Part of a small language model's weights.
Architecture: tied embeddings, some layers without attention, norms scaled by depth.
Each number is 128 + 24 x the weight over the matrix's rms, rounded and kept within 0 to 255. Layers, rows and columns count from 0. Numbers have three digits each.

# down: layer 6 MLP down (transposed), 768x192, rms 0.102, rows 326-385, columns 144-191
# up: layer 6 MLP up, 768x192, rms 0.11, rows 327-386, columns 144-191
down326:147150114099137169115139127116112128158103167128119174116169103106149169121110120107090132139141105118093164186095139174102149093119082167088119
up327:146148147112152120153142139133152062133134122082175137160147140114108148117124141135105099132127140136123120119117145121124103138136109112128104
down327:127104092136104113086118125126111125096135156126112167155100128159134115112140098131131148105123120081181095120130104128148127152139115171173155
up328:124138122129112149134173147119130147112160153080129130145142124108123106106108144119084172101092107172146094131099125189145134106157123087148097
down328:121128142123153112140091140129147132104125128129136166106138142112123134104110153127136112094126181122121158115164108109122113129159115118148138
up329:127139104131100140131174112153143113132139131134152123132139138092137086134114148133119150102125117117119149152132156120167099089132151134109108
down329:121107133164144110128146092145104150136086118119101090135175160113098124135128154139116150102142113147114089130090120121106144174146114158132141
up330:116114147099125152181110094136160122117134151135104129164167113155166066158137117166102150108148094148073136147062163134150153097087101110169108
down330:123191150109132132161086114116136188092130112157127112152137140126131132148114136079112136136110124163113110146108114112145068161165129130132100
up331:135118134122097143147136091094105099136104115114127109105149108125164105147116089100106116125144084126132064129087092161129152112133144131115098
down331:173133119141144166133084093143104159107151157113115174136140126082132111124131162157166106181116161099149116163137132098121108135117121162154104
up332:122132135136105122094108120095113116108142134074131117178124069143150134124120165128120150113113092136114138131125151145148128094133110134102096
down332:101133147114201150141115114161099114133143124141107150131144133091114129101153116136116112107128164143144124112147131148150120138152136125153138
up333:155141107136123165149116078143094143124126155096155110130092112131152047156117162164124136161096091085144115118121112172172126164068142116106106
down333:096162129115154129078103161128157117103171140148171098082171098121156139099139114116175104123169171130099109144111153156147104109129119094127127
up334:110112143163153129122110112140150122189180193075195135191111142162156150094137167127114155137120133148130117107127152177124146133131112119100143
down334:104093141122174109134089144138113178120116150132157164125102146142116089124176136101090135151124154147118115156096145118136117145141130124131130
up335:120119105135125131127094141104140112108144145090153120113098130076152136154103124124121143085122179131116113065097088140106165102088150083090150
down335:114102175139125125103117105111135155119120156124105125153153167104167153122067112146152098132133119124145103130133154078131193143107137148166114
up336:181093096146109142116091095142114133140150141140148156143105124112129095101111144156152118135086156147099133126100085152137101170166130117131113
down336:158085101116187075133136112114128110160115120108096136170095131157134151116111134128131099166118151139119142082116124115123105133123131154126115
up337:147108130131143123143143129056123161149102134105134081135113092130154125112104099137067098132126143125150123159143167095120139119140143135140142
down337:125101170111136104113140120147197137109127112151148146119138168152117140157119115125096113104134181125142104125134131112113162134109127116112088
up338:176107142176121139122104088103151148092107142144147120127054109137130112078151102143082131099104116138121148130095182108114119096132139109122103
down338:079105135149132155136129158150134137136153140123184098074136138121069137128159142143123165137110222134152124165159148144134125114099124124104146
up339:128146144164159140141167100111136146176165118109133153103112117160125130074143106180127137153137103124145135148084098151152108107131110136123121
down339:113152088152146140115107097079119152157087128091157168151125110120169136096110141118132126111102152110147138135141119118141114185160158102122145
up340:108148114114146112139120129138143134139157155038135114179144125130093116125163106157110111130094129140139142153148169134171110138137121095150067
down340:145142197126191104091115142140119104100145092085128131108129134157131110143124114171155148134164144088120108114127112127122158137166119150143194
up341:183083100107103122113138113133096179187123127083168129176108122090149109086126098145065119160124167102156137114141084112180114121110093111145060
down341:123098131079096139105151109160122148102125128161155167159151136133078121085129126105095151136064139128106065107097134130157151113116142081100136
up342:153127107093152131155174145114110108137168164121137094130099122118141136114095189163165135116145148162116084142099143131109124152105143092151140
down342:133160163121114137141147121142123127080129131148080093084143089148145124120108105124166143110159159152144121108107108132135136168173126134098155
up343:112127151105114106144127109095093130110136168087139114156100114138176089086109072153097109114124138129127112157088132103129114140165130033123159
down343:097140127122122127101093175141112127186165123142115135116082090091116130140148088113099109091108085106128113152108119128142100086118114075126108
up344:151140086155105122113167116132116106151153122117112114140115102093109105127085110114114139141131160118106121143128112122144141140103110118119146
down344:127138104083120130129138140132141146110139159160152126117140104115136136116108088156134142137137130117137089149145145094090113125162109129120127
up345:109174155155123119119122128102169127127124158141161106146101152156109110136112160147154100143111142160122103133132113167097141131099159126099156
down345:129100109132100149140134090111129135093134142132084115139142137099137185090109103157166111074114120142132133125148116114135150153113100153103105
up346:158107082112114150111125123127134151123159111051164130150178127149103107125146133132120131158098160169158162088114068133150142140103129137133123
down346:105128117083102134183144122175123176147135078156126123116102117121121157112153114157195113114125175118148113088096145183136134128121090162100175
up347:112146120149098121130165110143109121137176163052141167128102130078117149054115133123114136103131112115072110117115139130144155116103113140151129
down347:100176152212160130166111120148146154091144107101102121165108149142113172182142149109105143129162101119140121111121074146139126123160101122152121
up348:112129157091141117138155131142138085128119152118097097156142136124153110111121115133114110114141075113119159117089115136124114122113148107112134
down348:132135124145074120132134115111148170141105112142126113105115140128111124158141122127150168127099123093128095194142154164107133146134099152157121
up349:135113105118050085129133105100124123128106169090126074130171157143122133179076066152070141110134094154123117146132132134102163116097152059098097
down349:128140078128083123139121140105128119129151136162109122095130161142147138125096109120142156143095093113079110141122141096119095130127112107098171
up350:134110141128141122171160153108123075147164141123163113128106129141126118119133099148145074106099117110106159127100097115121107128092166155172118
down350:116125139119148135145105113102113158105122147152127121097138157120158123115127135104099152165135099119161111173097119132121153151151096092137171
up351:095154132140161139131144103147132127147128169104167146175111113115156131091086100114146132189128134141085143136105100149116097074133144066112146
down351:161142135170121116115122157119133162139097128164127165140151104093129099127156166136151119093131159155111131125108156110134079128153164093147141
up352:140151119113094156117128129137121124121135125077123117125136097089136111104110141116163146136128123161134102112116090171108126102083175167111103
down352:103154103138127099166136117131157117116089116154169123088120153122097133148145144125166103130179101167188118150152152158138128127146120130105107
up353:112151158122102130148150123132131103168156090123115142159129105128158148074157139161145136160130106133117130078146121130126146125126113128155106
down353:116149144145140142176121148163136105095140137157141155105151121093144154123117132088095168161128146152104086095127139098172144111131158088101142
up354:142163128141127122181176132190096125136131173101167156126128121107118155118144143121147113093092089099081146160121122159120146116082138130095148
down354:089146118154131148150105174115094122100143093097139130150114157134159146168083124173200088115143126108127132106167135137134156163159142154117149
up355:085091135127096138075149118139130151117143122115163097127155128057144124091089154091118097108106142133101109147127120112120151101106175126118135
down355:167147108135126137160128115155126141109125120134105147131108118119141161143063147134168132129104132137116082106134096111135143144125111125145084
up356:151157143119143134146137100088130147136134127124168059101143136083116118148115144146143134104128128135134126118122153103187135080174132093114108
down356:194105114161143089124168148137158141152066149138129161167131080153136128131101123109124156118128112133143122185135117146145167129120162056135041
up357:145121147137120150148115123165113126098145124109130130135126156133122139102119126160169136106162094152119104142113152150119155110101133116111106
down357:099146139145134129191108118149142160116115154154143153121145152132095150106096112153152154138108133097120107105115182146112144146149140103137138
up358:121103123131146130150218111153111139135125104131097075148121107111096112104100124139123131126168091124124132140130141134126167137104143143120135
down358:116155096086108132127119137049129078202137127099166133145136110170128152161152159161127142105147045118128138121150125125134193125138129124111102
up359:154146109096092102125167075183120136122155138138153123126109116114133104145148132093114098114150131145132096127135119166164127131139133130127142
down359:098121171114112135138150161126130092143123133130162157164165130109123109115101109125130111130124085130116147102163133130104159127081098101094152
up360:149143114057156131154128121138150122177148118113109115148143114134131113124131143117132076154123094130132103149140117164143161105159130067151086
down360:144148105105108056120137136168153145120133133140122162108108139128123154114130111116160125112107158138139090123144143134144101130133132162102121
up361:103117168131119119127156101134107137113103171119127136147172131100100145116141103130128106124128094161077076099126137128161144131101105112116169
down361:147105147156164101166117147142180137086123131124165149142107153082137129178099142128099136164125175083130127092161089112115160135101071092133075
up362:166122097142103157118138103118097111155136168121145085143128140116110074105107143137134109144132097112118145095127123105133148146142107093143107
down362:131141144100132117177131143090124128127117143119085105103123121137126144158112150144100142135128137099160116164109143166155119110123113143110078
up363:113140127158163143188124128105066138133161154121140103143104111088106116112122137119099150119104156133120138130133140145159137119114134119132112
down363:122142102146145149111168116133129135149137093111135154110113166056156100115131145110146128118145138109115134093168151084112193136125121131101113
up364:132153099095147132135120147141110137138172160101125126112122130105159146100132140169125139105095127099108112134132103115105086046119114112108134
down364:150123121157135121137114137149131149131106146163117154137117194140139096107112127156121140101083109105149092130116140091141152088178116134160121
up365:123118133106095104122173121086130094182108155117118120138075172133161137122099107152074127086093122168112139123139108148159139150124174097133123
down365:135107155124155147115147124127091136130138121108091124146131132141051116105167115136148131166127134072088091105115161129104123109099124201106097
up366:105090132103092145139165118133109151161109147142113094125136124118140122159151069168135103144129121118110143164119099142097133116095102148141136
down366:122147099123098126138119125122110118119097176138116145139117154135139129119115127162147128130103105143195132077120122131127106140118127149135147
up367:158107158141122127142104140148119109125148146115127132144098104096122105084153140123113121170160156165117089108126102156136170069133159146147156
down367:113197145125167143102164159121120096115124085123112153120130145112122170132124115116106154087123126087156131109138092118111094150170141068112101
up368:133116094131085146220153090128118109119122139119138105157089116171139123126131113169127151111119102160136126140104123106110126101144145148142139
down368:158133113153125089137152098102125086157127170134103116135111151166151125111177103082109136102130159124161134118155136111102122107154160127134094
up369:120143109128161153142129148147123134123135149121152135141079107126116117086118146135140119107152127119108102110139127139132134108074127124112106
down369:098160101108162192125126144127130157120139097133137144117167131143141083112167159145120146120131139110102118115138095068151098109165151134146133
up370:081085107173149113133123101128123137177151107095144129159141126133134084130178121121140150088122141100108129099132138142172140108099109073111068
down370:118129115124124157095112112099143109118133130107113093137124131121107136134154113156121107090136125094135128118135153153097161103114099123127127
up371:176094120119130152145131155085117127126148106114144089128142146112124119136145141120131105160108153111117127132090121145120201083079141149123092
down371:119123167153123140087125175103118117132149113119142158111144112140103131136156132081114158130109172142131159170099142116122128123137133145116172
up372:132143081159086135125124130143080128147133155131156109126139126139119099143090116141105121120089102153087113113156158129112142138145119097159141
down372:095132131130133100076126143141146094096122145152111126149117074120133132095133066133138143146134132110123137087149158084108094126158075131133080
up373:131163146163128122155123117120138124112102143117122143125100135118161141130099118134112170133135078146107123128103115149107147098136086138145160
down373:156133131097185120146147143133136145115117095144115129129135127128127138115137118109139122199141106118149128122133108123106106125155097132122108
up374:141103127165147173142121128149083153148148124105124129092113110130157106138137116105149101106119102146094124143138117089092135105182103107156118
down374:113082103126108167117118145104133122120129130132097140148118128093143176195166207102127139122143125110121169165132157115126099079135125172157102
up375:143121145143162136126132110095116109135094149123139115141133110135152113149072134138131149134088128109118132130111112124144128119123100123141123
down375:148148093107132119104091119092121124092127085113121121121132100114156122142139171131150120176117132102142142159130120125116147133144153132116132
up376:122133168144119160136169128125120135158156138076142111118132105107126137080106153122131124146139098104075147124132139142107124104153091096109118
down376:101158183088135112130123096170146142150117080136126158148097147115129109173122124117081130153059162132159121136131083108156140112199142132077129
up377:143116127129124156109123106114097138134160138137134139149138127103099161078119128115110111106111127084124132125145121140150112152135090120159120
down377:115117142146113144130119133103132156111136108141126162120118142155106102145129165146138132145174130119106116142145168173121128097169111124126133
up378:108115093153137126150142125124137077106132152128140114128098132114143118096150092173095103155137144160158158106088148096128171067095140162100124
down378:103142159150157122095152120139139124118134138145094106098144143093124122170135108120100091122113143149130146141149109141098163123095126135129132
up379:123128123102133106108157096142144134171135123076107140127100159150158107112156069161134173085120091128093127089127115170137146113092100149126170
down379:099125123101130151137121107158104145081140106124167130140140168162149107100138172181107106122124136102137118116157107115195102137154108129146129
up380:099145113142145147163154121096167122151146188162141128173110127121139151138060109136168145113105111131133143152128128126120113123132141106123113
down380:089128133144118127125130118120132113160108117138169134115102161140087117192148128133151107123131073140146146106123108161166098151077168087133091
up381:161098130137077137109130073118143131124117133104112111143152140135165141104136094120100120124159102125093144111124172150125105159137162128189107
down381:072126138120132111149129135142121130075117165102135159155120105074154126104125113194136127135115136127162113151134149098072122130133117143076127
up382:189107115129128126123181143110081115173155133109162106138131135153181099140149125160133136141092118139114096114126143109128113161128150172113150
down382:105139136123122121133110120084135151103115131125146161140128168146085121160100128152158106085121132168123116114151138109141142140142129148152161
up383:127123153068145137141138112137104139161133187078188131185115108078170129131142114118145093128086149152107111142097097130144148130152144180064156
down383:134142097127119146173152136092167122134140130103131143133080122079087142107156103140138097168155141143137128126153140120148147107156152169127137
up384:139115093084105132144110130091108131148119197140142113091137118131140092118159146115108120140098103109107105130133093107125124130139129102108140
down384:154076118106157140086120153094154122135103140131141159090188113140101125140110118133075105121138132118102111164184143170139176140134108125125134
up385:151088110095141170105149110097128078114123144146143133104120138129138151123113074160124136088147107133127126103152137109106102113111132128136108
down385:162094117150095175054163081084161144100073146106141157112079182149129121137133148122138099084098131113108167155138175118090126110079144169111162
up386:129149154116113087120145137125098078153113162099136094117131131130113132107142096147117133118158119120112086139146133138174152115136117119159077